config.toml
rope_theta = 10000.0
attn_scale = 0.177
tie_word_embeddings = false
optimizer = "adam_variant"
beta2 = 0.95
weight_decay = 0.13
batch_tokens = [8192, 16384, 32768]
Each number is 500 + 50 x the weight over the matrix's rms, rounded and kept within 0 to 999. Layers, rows and columns count from 0. Numbers have three digits each.

# gate: layer 3 MLP gate, 192x96, rms 0.0872, rows 50-95, columns 0-95
# up: layer 3 MLP up, 192x96, rms 0.0789, rows 50-95, columns 0-95
# down: layer 3 MLP down (transposed), 192x96, rms 0.0753, rows 50-95, columns 0-95
gate50:500512532376428476534547552521597494479422522424552515536506495488529476389551365461531468537434574653547544446587494508457468569481557526446495355461552480469496557540493523494459539525497464548572520524482554520568496566468498563470455463483542502478566497423467532416486456538473508472
up50:532538480544515477534489563532497419537467492532521488570463404514561619577522433584460610489438442503461481563445580589533438472479468529483565428499524560610497488486486499485509504474435535563414459466638449526514510502499494443434528529505547575577455495549564540491507527437476485496
down50:473420494502554567477492539471492476509531468506495416642448490472574402489523578490389522436527523483472569604532451484539502499527424503438486474493482552539565431467479457503391529502573475609505554417500543552568562475562539427450515463484421493465527457536434550514542554495392542570
gate51:504498562513488507475433491549523526504565478461540457475531388490542542498546511524532518437509470539553559518432490533404495570496501528496513515531490523445465510467431524530480563486513523556458480480515537483457545562536526481478446459466470494438557496478498514521580481527475506550
up51:556464540513393406545539474521509481465494488443521557514513436473484443390471512553506474472602593538565443405430494504549513483419470508477554485512477483500498517594497507507454457491486511537542549534501537520582566445542407447535575456519489533517511509518412535596471474447486505492
down51:497481512491511535478443454494528474481526414503476519494540394489530424567495588521578455383533395532473531500501531559400540549520457466510459512534568543537542550564440569454490525510498535461512496472569520454395471488610439549487537485388477486434496511488485547546533546469496493552
gate52:557521441565498471522491498509469447499475514402511482514574563580472529518466490433551626482499516456516489467542510491505434531432472444472469499525449412510484405564494580424510574580488476581494461574507479599541501504543445539569504471504519494528539517521570503403493398530579504491
up52:476497580455495517528404463476617396620499517565415498539398437401512505614435575554482442490460528547539530406457478565513532496454482501480448524473521563482488440545482474495505448465487578504551632397500504483652465534496499504481476560455438463525549473541546593503543535564500523586
down52:585401538481421463393508465511550489465474602554556456526523485493416577547484516452450490409493484467509437509516480440501545444568421407495491535571525567453476446504477535433447582497537604478462502435470517611438483552491568483534612566519554493490458541570468547428555516457404547388
gate53:461491542496534507484495380527496594483436465442546457511459532546526462557460465484467457533486487541558473508493486512504507513500523528495441546486544513483488502466524499548494436459448492371561510411456495447481570466547458476534460439507482443537494492519476477541535476543520465557
up53:459501432571535470456462430445550439485481469461569491527596518536487514531525567455453439506517461457504473471448535539479583509536599467514459531517557429527459503518457598499450524524468485459497454442514517416391505476509502564503495472470521517519446486527388480531525497539444478483
down53:554491544491438522511437579578468481542513539537521521440386567555519559484527471533477582461628584443459473505462491486566479453445414466561496478488454462483512493532460468482497544489497563523527491558503532544542477495430460426523534525530547545544522572494551496521472500477526522487
gate54:539538476574530534472420555501540523476487400425504513463452533495406545515501534486467570502457469513494589462520577515521473471461396438454469536545533453571555464542468508476434433531459510497448495453508518496498478510456565415518444447468495508566575580476516458554500479500488445430
up54:518426470580507546605454501542383536450518501476475506479521466551420493490441462478560513465440593517434467577486477413465508502498479474552453542489529532485455534453507445510388514463506511443526489457450546553481574541458465503443419520560577565530484528445479502464490413507576505465
down54:540561486522518461526516497478487497484578475419512503508435361524471538488547401475523531611541547536448512478467537552518537444527568521540482510537498586405539595530594486425535433482474576526532502493562499494437528400487512552502401436459547476454557483451501423587523472516405490488
gate55:647524437388487494531462538506589512464429451478460542434415559558454493496640542532538506514500475511397486510476470519557437511499525442502520469569515495530475548554509521468404514494553506479519492480499593632497520510561457490503484538666466473522523467548422472597567442468520467482
up55:490499547486454550589439525496513496429531419468460560502653515527499532504469520541503556524562518574581383450495473579450580489541531493448492526494486412595475521467559496497543481517459619495511437540526487536519443521430454578446602472502493491488433547452555542430490489548458345523
down55:431477421577503489416494463419502490461480455347495440433569512459415518536493531458479384458441499624456419478473463532533459475465497506495512514435512457555471548405488430466542587594484573536507446511465451494525498525553571469448498440438487486512474485467412488471539539447385431425
gate56:504471441475536545527453512549460477530526495511515556445566419427605550525485536508530533502582532490483550379400502565573597541481460450510494463486431525476404523510523487484433472539511499521486489505507544479597442460484444488550525558469524583563560498579489423399480493565515479573
up56:511490587618540488492559514481456432420445462491515553462470498494475571541458533474413537602422518477469481552486481530479552516511525564560500463428390485435488448405536491547518505517550476489481476449450422503459515490527454413432547488541468406591438478451534404482422509463538509420
down56:572532444462393585494502440557526456507619511581552537576484494485528467426557498480456488555530497511583595521592571496426524472451490567499495553461499461501534556436470494438507565473498509539473511559422449438617512411524563494562507412481567554559496421480491524484488492563533567488
gate57:576514575500422462515517531494545407453498579423541540425514440456458490508555378476529564554525586517415436470477650525505458490447420539551470382551491488517566500480526472520486482499432448542471441470470487535451475511533532475479356492486533594594547525469452508524505529464532545525
up57:431467535478454448495496462526508449486444474521458546459483505469464423491617493507510499513513500455483430476376618453551507495570521418547449522610554506459491506502524463530466438512518465478467540473410415448515544423456506607527523563564535614502482437439437517538513466518562434563
down57:487487411482399412547427471527529482510459547541415495592563446459504523518528435533483474394487524524503434415480532514385501496513561433525463554504449454551487423577441559584499516511459520436487529460480452449438343530537584502547565526561426471474520508482484469476465455513426554527
gate58:567510473504547562487570564546519505627530460608438546473379567530557497490549509544625465496572607499443622436437543397536549480560519469476544388597526495475490428563489515512448451586429389525462527487564563445548506430403518516557411438486624482436598532510465450517565541604601497558
up58:542486490511395435513520380475549590540481544441460480510408487621474554434473480414498477503541504467491471447436455516539448575420559520472516518483503463482490460484467539494488503476448622507480540603548503557626488574570452452577501550439456501534528552409532473448461498536521419530
down58:489497537532451441511490478465563566563535451416490515517526540553422465458501582460551609466623428567471511544450489483399469538481489451469467540398478470516414491446514447553486445463491572505536477577487506564495622480398541523487520487443549541522509455482434541566502505455566462573
gate59:552530482414544483420459473491542451512571553454461482456410492407513422506457521554446552464496517506482532504540480467471535474451476410520450491428558470564536447583521453603441597472522446560459546475520523474437468499433529423481524572507435555528515448521495471548475429540491467455
up59:559546464449568456513458530475513450510445512502483524513558509418442484484619464482451485544595485536519496505511531452412508588447557517475599545583547444465535438581511464470509466515628520557536525533382469521535522416492449473434465450475411480415503428495499486489435527583501571492
down59:501500502540457540471406453430488480508474587473511481535498549421430540466490636596538484552365444509486494480555471521514525456437476464549463453574499521594538525515448631506491533554568474466487493542462478587444511538529479456551554529463428504411598545558478508554491523539432478602
gate60:504549533423545515541547596474474474488502505634459516472421571552418480426539575580528543461467533561520564439461440545474421516523531512468551467470571476435478510541534446581500537406437581542500455399613557521548488530571537424433409581526441454532573423491441473503465445472526455497
up60:484511457475572530497546484420521489493592560467520463519463469599502500499377426478526574518434538516487538505461491453517455555467547500448426441468591503466519513457465420533448615578478506470468483530542599533472372470527549460470419419517481513470537517471507404441532512360420527483
down60:408528439482423426547494609491428500551496509482510468511527507531460428578508509512552533517391472548540505492622497467532503497533495426469462513552548485489549527460499478583539585529493483527546613497411531438445504412592489506391510504526509576463559521455475441542458543434369544538
gate61:482472473442443402429459454526466479453490491549436470544496499544547437438560375522483416517574693497370543489527464557558447376507408533481459534545453495462408478512550522493506493356437579515493487587509489545544450488431590514592454437655567515523465555458456530619520404523700516444
up61:518530579519582592519414420479467441449518403525423533494495464485467499515596575511546525463576533602509448579418459349587384497497554554555504534539481454533495484421502536541526519511507491489475475437413537566447508545509547430556514452552416560488546422519413517530568452462445508478
down61:461497463426360539558498612511469566513598495497492582472517361518550506478500442582551485486628438514508413557514538533425475507550524483433566533454468543546540602525513539509577439436502498380493477526482467568586537508492506486455550504503474500528500596519481478418491422570542528467
gate62:490478450524475417500412470556494422442491605518370643647508596587406418456503576431500521555510502437418500475558497519532522529520542455458605544467537402580521424574523587539437481535488482550423457634520532492485551495542496459445470638469417466556418520478490424500575466473470381519
up62:506463483481370566528598513536466573549474406552561548511505457462480546476538416495599528519431566528546502560677409489443439438468500448473512534522465538575528497532522501490497480525535431522583443532517579502563421555555525477519572445400497487435551473462535477489434554417515522589
down62:465484498493433572551417565432449475453440474543560556567537505549469454477394562466481519547503524498528541482619487506552518379555455395534449500500507458548528533440533511536423609488561485538506454489517499431485590484525549497436473414344522512440494550483530446373585469564540505552
gate63:511530510504532481474454522476513457479530486424432461553385527531514351565513610581537435494512630445365438476506447424533472469447435369454470531537518547541461462488478518597520455500559428422556505506430446522529555413446519553402430552499405459481479412637439444590547546562542487454
up63:516451540499460420422507527559490496625589490539468482461381486531507479492462558555572636476494420553460542369517502579438415498437497482531500565389524496487501525441439452490505563524483505577458535533406522577395554436524468537460461549509564514420528491494511544500572475388476472437
down63:560493555535439574485497387537530527577557514456511568520515504578622542489612545439568500553474547579517457490455439449621452528457473472506543456469516462469526479442403404501534447472587435474551568495435532503440518581529539431484424551540559427573532438509442511453454554553510478531
gate64:525547560522469435533457539601548451469557426525428555437566549571553490418492500520583452505492519484486508530598467585525498551458410474450523460494483512455483469569517488556495463457437462538401509449551513507561467530554463437503507573531471475583531546507501456545495432532567520591
up64:419563473405534497519488533464536503511551487534414528504563570478505390478483535491535401460512514430499545529526474387614551526553457475493594556494435450457494505448477495588515437495486579519531512525483527578431435523557511482490393518412561542527502522521441524534557528506503459510
down64:408543511465475513483562412514563477448570515526420574550564582527544510496449515406540452508429498543505505483471559508530443440499503434404495518413387530482473484591485420551520483513543519439484497413476510599471423483552503502538498488473437612481530405494462478407481446524531508556
gate65:486508447508525487547483462467493522489471527494519503546514432486490502468492509464459487510524496504539491538493516492574442535607577492486525499552511485503496598444494582545413468489518533444557433501454507495497462561506428489591441419500510541554475549561542487479511583428469490499
up65:522491495445547479451427608514483450447510591455431505525513540605449495463578458562513565519477561495512534611592466460453465508506505544506482425488446530530490522520530514495546425439503539518458493430547492507483493415469515506458487555515481534495403445421452414502474443477565453520
down65:424504517519520500479468372460578471465509454485447516430550449469490525571546540453483436446450437497532480512461523520493518499544491521499469510547527496496530555447473549537450497416437556493501510510550449400438362505552446482559515450521488522450433439528498457446503568460446494552
gate66:485491540524463318503439522492590467413492504483406519493522499509521520461456498510400549531490464393545492400479492482536547485580482491475450496505370468546410486591516480556540472406527524507520527500446541535546495551452561481469525507515565484521508467497451526424491596475510463517
up66:508575475451456537433578522513567588404545564562556564484438379539393345464514588564460519472447500503515484508544482426520463565510533523479440435559478469545493486547577466504454534528521493437511502538448557549548558524492528490564531494497523473523485554571417526465460495497458476486
down66:431533514419533460509591503517536545462458595560578438526517527512524458486532470399593478422501462427471522622483489545513552476421471476575505481454540505473495491550493452567528471467490379492515473518477555489377442454569464532429502438409536497488439481513546533573511497460517435518
gate67:624549455473522511487500536480388533442452452537403564539440532533514504403560553513594542510496507541479604444409497458542521517498500459580523470552506511499497508483465569552509537476518469479463435445396555476568444533542505531618525539557404469521478494553605528544538548598578484515
up67:503527519578504554569491418499523498462626516498513449509499477428427485463510598377551480531591494554470485464578474469443459439544630480537485489589521506553400440531500508508516347456505460441499497436504573491477561547493430507518572472599474497456475441466445487452525426573511511505
down67:502522484583462462551490492469565476512567530556576416530507511520468541545488475415544599593534538503496592460520436466436419481523437389500442388514452445497479543558348592480497495372501455513500543521441553490424491562495496443502502450540500536539495525499480571525440532562518505533
gate68:574511520512448488445498460587451476458596497401565550532494533533451525462485522529475505503551468482354344497438507467546416426457501561464437533437516566532483508522495471468466469486520455514418514528565533537454497508475469504496453538507537502554477475491514446526540375516514397470
up68:553528534411538423565452559476578430490558480536501583495519530478439379482487555477480515518530567513511528511386453505481521575451549529528515406523494568523511502532550548452501559497433385495509557500595541447480503467535481466464460566564514401529478497522501515553418556589535569489
down68:638530489454522474475495480541444457519484510458473483466432549501508511562471571597415549494467539487508537484431604461506468480403488493559462453519431477490535536535520502423416553466470526512475358503570539603555529540470555481498556438508494541450464566523546602485503565410533485484
gate69:453499515489509485424448539547460534487458521511546499582522497483482425442484442489483574471527577480520489509486525483478461453439529388531483525585492426487485395491499361490543425534429476538488475521477455521505496534467496458525537480524488519468455480497533491445447503474425545443
up69:559560513482472429507528535467647458554459497480543466530496456469557490532521456536456562624534468489487471486495491521509508516438523518459545481446485529538493445433527448463467544484490476566459518394384412459501504530437538489459509439481510555447435533632522427496457521449491572444
down69:542559543483577471549539473482530530541551526486498451450492568473515554563450490441485475380481409506497466541522505620507549459479435553487467463498478448518495565522484511494554568532480514484556483487435533591445459535490530524499479403476421403554501546542495512568582496525560452624
gate70:501556488462474518518521526494466542496420552489507413434519462526501508484469560497506526497575591496476547517494548497488475547507515517492437441471412519491578460481557485470504497507464492521582560505469565461530459505487414395560504507413432500494435567475465545434537530507491445441
up70:501588468457527471529494408486511563460558503422499584466590534508513479561481511577427474515480485522449462582500555464456493501460458495477522536465490526605564521475484571460548407429468419505534473433517588528432423530499472446532474402542514537520543475520513446576492501550377542488
down70:527486522512522537485495419447586505471450485537528580508516452441564464558603532539411439545560481568479468435520640611496524606618444490520472429441505544516482487480440493524548513385494489451537468490514464526529479464522493523460431529513453516463539557481514466431556543502508530550
gate71:537560413489402572613498550519449529480495611499481567555549478518486494393505477532645360452585651432464587538455439469624409473494518444456471470527571523490520515633430528509426512438593538517605470523477447628563509504562430508575492487529503459475543501525405457512510524507608418513
up71:464559498517386453426599474493577500439430515492492480528559588518392493559462567508409375509572578502526560520404541444522625569490500446456557429514441449431496419470500414453498388475455453510455577464492541555531516528412573488427548489536393466546563517461447508545498525454453590554
down71:511564485492415477539506613504443451528465557532546586482467485591505511467388571516586519501487554408532637498513572502570566393558472486414538409483430506490501426434488606494485543530570495458473486505409462495511667450524448435542479472500496574479451571531454539590445546599527545546
gate72:523526476514512495561543542524598528453470476467542485551443535473478438435418446471483403545541553537549480438568436552570455470535493557481510571567573497504524499576450548535496413511457457418543532462531483471555514454526501496516487511559473419555481507539458441446492517511533475429
up72:487472502554455500473556511461507430514467466488566492577456475497451463438401443498386503497496447535509478515539534479580489512535437475584554609562458527484562491434567472472447510494504426489536553453527506550539486547456554487552516542564568453565447538440471535519402523486470542455
down72:524484459503430476488490621473499519493424586408470529421532598575551494540501530568447601430484598461314508536486540428497526516445489403562509431435513479560454542535594443522532505528530444543527520554485526536512551516461557512446463500453454495573493514460442483474513500451508446508
gate73:468508461480545452498461513475467484568443487503488542481512447481447488475549525472496495506481476478524543486440499482558512544534523518483480586469520529461476528490459571510566403444494495447487467487547429545486505488467497487474469407417552504570618500460588535509515542518490408491
up73:500506592520525507533486567554447436483570519467463457402469542578576549534605433452515472489478511584479515525441461609462466495483509414458470462505494541505442479579517555505539474509512496589433436555549403629494471553493530476480451505472521549450505459488519506539460433517477529506
down73:547544480485504513518468442510608550514486375519508547435483476472510551529532462468538445599496543502497516519587560469455503518573504423492509559463570487527588538474463524568457520459514446526490456458536489544519512467508460575439468497425515517499507529488491524491553611452468499615
gate74:458520487448524536583510584574455480515434587522445470576451526440449496420487448534562421442547436521472465511455478529599501518482487520476468464479564568544501507474550529509447521458495437571520528590547503419593543616566597456478462511492551504470524486548554450480455513494504507538
up74:515534456480428549480481435504488442606504488544419567436523498572494422456579535498561480468510488472559517491467380500488521513537460463471437518522591483447513500502445522524444534503600537516462576552532470593500449519517465439565540534616485425468494560460484460565518455408480482499
down74:550482525500585554512484437547500499510476473577539549550530563497507543423460491567511498623526470542487480427390565472567450552529478568424514447470562442452547446534603462536460506461510508527517467550525511629449499568493537473493438515534567528522444479554542478441536505479620474485
gate75:519497535534522475538481498509518457540517492531470450496505417527528520492603492413594561518480464485449530510510561569495549476504484437463464442506554509468457491480503534504462531481498567539495428531512528474532490473520539536544504467482478497530511518473550407433550468544484496546
up75:529544417466516474486493535566589502563556495490501535500406503463494452527508421545519468511589552436417490503554511478550424425535491555552479487485540491511524535497485496542510433494517487478539578432559488574461545497508517635519537496508499450500552460511401444512478482463559488417
down75:496510476471575472460462510505470490552449467580477403497539494441453511505606492365604527563494480541438507513509544559525434533553538542461490555494543532488542521489526566576495485444507547484475558481528547506450498521524444581478471498519544468456539523512492459492511441465385446486
gate76:495645443545594491496443556442520597521509459596503570562498468599550496552518536557502576523563541485407500452556449554538524483487508530473500513462440514400454589567516601466520485522529486441532335535502529448534439562443454532539480463604535430514513563485518509538487487538506533465
up76:539512540464478494608558580493479403531520553513546523506537438454366502564552534561481513522483482593615479451430481573470451482486542617508438430495479464593616544486504467539523531500505519600515558503485448561560433483462413515461499532392454552449523483516436425478465513418569561473
down76:459520519471562549535424516478508465482493538483540448455555549471493489552517506440524476583502567521512456595584512535612530495395505452473506492556509505494583566387461362517446478473520471519505494495449450423452470499563574543459394449452503531528502524538509415531508559510433416409
gate77:513464511496618398532397495531487488483563487442520440537532519524496535504535493488535527561471573488412551486489481543514566436528414517472492608525482473431432611495492541515424485429318533533406490551436449518507460470420518539459525438545454390500464532549468526528580498609486365550
up77:466457486519536533476519466595506508481542520610516415469465537495517464576520526433471513494471453605465519519550503615406490483436453484523573543524571481518554583536547492554560530487496478598484505511522573448493577442583509459472437544500450504483543512466434528504499392434473530524
down77:594435506571430498529544533563607443485453505527601534523507462515487516513484544492440469376487557569493514454504524451471520544459580528509454449600511491485554489492480411523521516557494439480495526483511515534488410545571536517522580451485504412507470528610592407509495553439452498377
gate78:526445463495551490470494533503408444412476466473357469623531500458551390384530458394494464652568522414482426489551596428601635513486546607534530452527494576393532518487436527600513524585484591498533429489455507548591498487462426509478592418521433509660514617476549430460496471505637619509
up78:407524448442481540513513402472560583603550520501485494414490485496510555535458550523468398462580538606462411468539398433469510450514513438401517504506622526487511455494501509485418500427409497522369714487543486463402515498508534453511465481458497601418532443483390556519524478509389486474
down78:484439515593538625503576363453510522490511440596606525467529493493544478568515571466491520524587507427540466485528550475469424475495494501517456477465540451479508647483481472540492488516508381529441608580546469437489484515395566545531495578489531418448526453503509495395527594448454459456
gate79:540474483450633436457555645517440585564620499468488523606460517519439572469483435519549507507543538548499580476593503516523386561545462497493437531504549550421546492417450485465500580487426560491582486458518513519522456514540559535509466531500395508553435526508487475493449476432494488393
up79:443572538536604568536497526467435451480447480482447484426546474440567549562516572498430590497492549605433402448494483444448505425500415541508541515482518550562503495479469485554500502487567430542597534431496509446486526476522467460597444476494523487549492499519452499480551380547517518498
down79:498514474561470463496509486485522461444470524436479468554477628403478484449452510462464438538426493576646514575523455505423562445474553405520466502473497479498573520504552402500508414546474622519430422575529490550493593543462493594479478501538462443526551474541481507546563524478454537544
gate80:445435471443467493577495524460465498425475469485532445641438524527549484470551377463456490507613548607501580393496566436515482517516517520538493645613539563569496500495449524550476450479457439532517573474508481571531461535544458494539510457481531487509505505426472524477507504512403509489
up80:535542503493573599499520583479460530426528409439520533510471518503498484514463483596526431427540540561533555474628560469508469585451458495460463532460559395495474524462448417442406548518557531510498469428543498533485512528512538446504425453538524553601491477556495498447498462462488560460
down80:473486452554483530479483450458542463553484427445437558452557516447477423574579485424390510533407526450588492498546455479486532471468515444539541464495492486493414568443501534528585528508520394552499463428465571505535581468551545513455491552384511573453403503532437407418565549487446487550
gate81:409443555466479533520534548595486477615517500507401446509413464552545444581428579397532484520527474576524585513599535482589449438477514580390358467487491548544521391511464441525486642606458366572572511422482583524554525532617502458506480471542468467551660493486481527501570418482488501438
up81:497573513439491552579483512523558470533511620475520466454469563539508529400464591522518506480533586560524443487516555463487460572470475479443525480496477493525541631567401562464444461541515404538518555430568499528512490509578405400470514434528459368505592436517453514460499455556505571585
down81:498521496471419492552486618451488602505468539414456556479597525591471454512539517523521523458406513459441505529502602493560526325484533445597619426541493526608474472495397482491540469505572535454476448514451567485459578525533494499465548478513485474505392545498563428581557530514559536461
gate82:520574493576569538471464620432480557486430488463561501576526435446458563514541459458553590518464456532538429573509568461588518603554476505499431616497489518553497586504519534518475532432414504524571507487528480473572381574554466546498474555498556514596509452620522469516542464469493453453
up82:464581406464457455496566432486449439478536471486448541491536515547480479490530527456470542539443397534534573441555450481527517496578595530560524459452452476474403538445486550525457462425568512467495463543424444395414453501433512450539508544550509497557513561501579509526486491466484442512
down82:418466487502491439494488505514476468434548458492522534543489516464485458519394529472575555531583473421543556449446564500531464498524536586566499480535510452570567477523477470504550506477445574415443554502400498561489494662560569473476512534549520473498491414506495458460440437402526521467
gate83:505467455459455615506478338506430540440493507494544576524402485478430435520417329534459480576490602521528590443469573382501514458592598546540470527504577566475459394539486628596451470464540408487550536564493475532550546558459524469449455460427591449504476424455472527477434556529469516528
up83:496506550558556425440564533437527502508384527550511530548481423471488525520532469550533585527538566456551533434494463584495513511463404529568472481638446491464485446418453534510469502440555492419449449549537506445581453542445520439501523451532550448560504511543611487461444471529439514481
down83:552494455401450522501475417556526426571572438433445511539487494534549485532493468457456457486500590498423599449560418486526555492423505484472463553537512559444549523526580552451458437570548455517536454465505441547511465501511535466423448445443476607544540558498533504508549449560517473527
gate84:487526544541562556448458491449414529531476482558482433489434480413558518464557488442443535567532516519528466492484581546558467505478522484552357481538582495441508431436443388503533510562490424531525443542498500492486604516446568473515424421464574545468529459507487482499520511473437468473
up84:501485445520489469542522496556434544496448479495634558438514470508452487517547497528497588458573499432433486498484504514453511536506469585461522588496482545488479620513540573436641496497534557410572491499534484606556526502501480561594559521578564502564467569465546488456480532533449493460
down84:529495475420581501457442482507536499525402473533420511568520563514547578399512562554463500540478474491553492456467517393526470421507567514513441482563469528505553529448454528499391484451500492485532524501477553487482414505584439459446434452440486520457560467491513513563458479525471523425
gate85:550541411380529434559451468514507517506504514487425557436508492570430389479542508539486530516619514429525433378475380483525543514450481535557518535422511564484519487504494558508494520512448508461482538567500476539513439539485534497496551565541537529573485536499457483582531522564522471558
up85:444505540526620516496421456510490515503488441542410457466511500450476476489505534513483453425435535512475507428400490448487451537530545512500524445485516606545518541461474577544436482444530479476490457465485517522489598448505492387565521519445514406506513492682510567537483530436452463433
down85:402490585554514502499458481504431474590448487508522548527531493515476546432465501513530509507499529501380397439394526524521463543474474550435505637483522537474564446499530436448453520481517498430470470491552509526505543595461473541527546504436377454442413502522566443428457408467486489479
gate86:572595421531498515490457446508557490520497502467495520501491533495472449446534521519513458481522485498456497440501471526530505447563405489480421570524521490491398496560520560527485488461506530513535499459481535536506460497531483514500423543542516466491536490573492357505483505558490479490
up86:471536473453506500535459512530530529528464524536481514548459549518522477526490467458518538604481557454513512456539529419520448447395537529473501507496530555527483479491459476552454530427501499471517392552513490471514578470528546571537486541511465481534486432485467534493557534513543402435
down86:450601508418510526536430533545514479524569491537453567515528483521402432425513527486466513554482446500447499448497451522552496474441561491465426524518522522506506506570439536609482488471518482506464513593551511500526441457496550589548444541544460363494475491546491444491505538539478479544
gate87:513461516513504471492534544519496512474477572470472431586537527475506516578532529388473551543471508480469449496559451506463461424480492510452512526523487453464542491591612531495517472596455553549541443492365482610397525491557545490527504521462408540493478476444481475451458503510455566474
up87:453488449572406591488543422469474577471492563448529513528545471517502445524464506459427556517564491450508456509452478414497579512505551542501585626522458454585547512512460553482479457450556481452531444562455512563448541448568593465487476474469574432489490541412517613462476568537439423500
down87:462498527509573541569431416484538459493523379526549495531492407450508518434584571537497556531567569579582448415459548578444399478543446502534403495476619540476522620383485500511447459367479519513467573499572459426567451518476528448461467522546450449471529489570491446502483507514521496435
gate88:497527548567550447527472507520399544481475471481475560550456500455454440471466422502509533538539540533512578502497548426520563491552478507526516493540406456534577496507607470513453472445484487502671514485482481486459412477541572474526507584549414531517436539516481541529443481570505494466
up88:497580552536467473476563524487452509599462513489507488472478513493459546452489422481474507461530518565589583492537527469488503433554437557498531467436420594488512543455414393524493547540496487499498509498498461488399465471470592515422469456502543499475501517503451525523514436543527562429
down88:496417467483515457561433528451503500471519451386446593535505525566518550438505506579500540424484505482485537547538471552549471573540565501505555493463489480479480412468432495433437530499506469509383514480468423478452483552483471507518481463496510456560536535488508550562573492473513537513
gate89:486545559401568530489521536560463401567428461456498469558468403499503508472526507442540561544493411556485529562437527484605447520513468514431389535492574537566443527526581546474522588565460481465563554527612551459548525383502520415564466428479503540618559487498549466446456437436523498495
up89:503488487490482459403520433562480430565509468507449442413482368589452412400534489481474510469535541505559523487463399532476507551527536509499430458410589462450439503523481485498483456547388535467386460531526584485498463553502412449454530497554543488520499501582545454593497530518421458407
down89:483532555474502480555557485534580579533583477546389445464402515543448467505523548499503472491471420515486433654432517471444537568547469534501474465479517430434464513445562377495491478461477444556542553501496541466505480499551507529518472529455671448584564482485451478459515531484599496464
gate90:534540508532425577394409484475464479442510583462501489486454447462456408543523515576504437585510606514476516430438448462533539561482470535517513512522460536537392415527532504514516579397541565437493545540501576464506501435451440512520396452508587492533476503574540556489476484502432577551
up90:417488538446534446543459487441522438589580502522570491441494607497562421480526577512560492421496528506425497555532526498540559447587479375432436464500515546508562512471528518533503505494540480491413536545506456508367495529530494557421438553436473410479474496508517477557541466521464450575
down90:569504492547472461510463581486523556510407477526439544512473470608463574493471532484418500467638496410615409436506371501461476493539517509539537461561476469519525517505555538461444482417473486480507520472548495499594469455527548502420512508537562424431517539491446483476456455503586512509
gate91:477519502571454519463401559445479515436536571482531546582472510553474497490477576479648479501430528472506517446471485521474409440495483513449498550434504473452433480571482551433474437486485551524474536486500499509549489421460452492455503543487477545559434399552561501630523417510522496541
up91:507518441553477521499430573451578464571470507396556451486441513582398558452557515459530505502488531536475523471455538398562512448477539523549516596451524457440446441545524521449463490547470584523438587490457405496483491460449498533501575384496476464562461499562512548455485502536592503372
down91:516507529564488497464481579564473399478529463434444462429518625486506568495586540484528506457480467516518497503502405511523418582521550454440422479533531530556461588501502642456478511567468546526613490479535417506537492435442481549580547544510441497457502487616507562598482515485464439560
gate92:498504461500527435442532578486487434522422466465599467499522436440494425528443534444505516515477496544442461535474429574551365435459561508487486566628500444573501479462493496487439448547431504520475461493427494528517544547465532517578494411465506537469481516578488463462503520503489455429
up92:510444467467508457512502517517550502543492598539537585399457528492422503519495492563539533414525492378495457507497470401534502531520567498419447472392524583575593553568544512510467517589456471520496561502560552529607478594454427488552487516464539488526476481536524526431470520563571493589
down92:528463446585496480396549526475405481462491494456461371478489453555475439471548580461530511550568512522490525560333458528595404524507476600469464501520462547508519465494442516410527483500478481516568494489473550478514417419502515519471497447476445472514534506463494529523431437539526541403
gate93:470502607528539498574454416519464449479558537429463588539378582533542503545433396499480492532511608539525533414553518472469472413510381542499543470463461611475482521590531478549492508514529419492516495537366475498439589417539519526514499586566417463464505395475493548483514434443512484510
up93:548517437505487521489528595494506592501578525531584530477549598671528560572437536524593579493505531546503473551513560390441465610627503485480462509491542510495475453513526515485462546458537443564495540424406505534501519503455534480499434562479587453463520539423446453525509554507490407514
down93:453583494429506489480517587471509611494422552550420508476373495428475511521491602545449536550431566504497460523483442530605422468560485430475589464460517474587476470494518412521528549530531499487494541576512607563518464545411469607455545443498510509533517567557436477375450562556461446531
gate94:512527464538520536513493527524505492517534504532545466456430445450532502538526492546558528548440471472503496516517489557486522446533491446488454468503510450485564503544489543528458532490453476608522566450445443549516430542465563473559502488528530447512429542522528573495614489513543497553
up94:448520509447452505450568502533540484500488520588506498435516505407468467580459521516455505508495481542518473432471527430491456480585460521447598504573484477547524456499386591467528500513426453499491540600474415472485483417413463570498433509585606452478461435537521394563542545504548518479
down94:478394503514482494423509513477485484488547353499481482493578488422543487604520531492470420517440419465498524481604518596445491500524497490489530440520526470466520502513442596508497543426567492495551496404449454473471460525538436559579482544539491473467465546559470471495517616546404464550
gate95:509444541505637508460624521478435562559561542575526523546477581525454520488500440465551400515485514483441578522486480547546488443501612477499444482537531503538443492614481499418348511569434401516521486532540434530506473469513481492471425595506483532471600526650402468477471479424484459385
up95:554447534568513480411463476468437486459510535545512467590358414584464525528478492591363540562486473517468523501509484560554535514468496446460395541494445527414460474453590532556456528440545519535439533485502446475398531576449480511450451454390456555598456494455571599465479610518473409460
down95:588491484402466475510486565534471507514504545549507477524462523479435479451549496544388523511559485559551520421530535501427467501460530569417539498497450575493430530485496595455525512389542461449400515466580567531537549612534534505371576456507457537538455538424549558493534466535578481626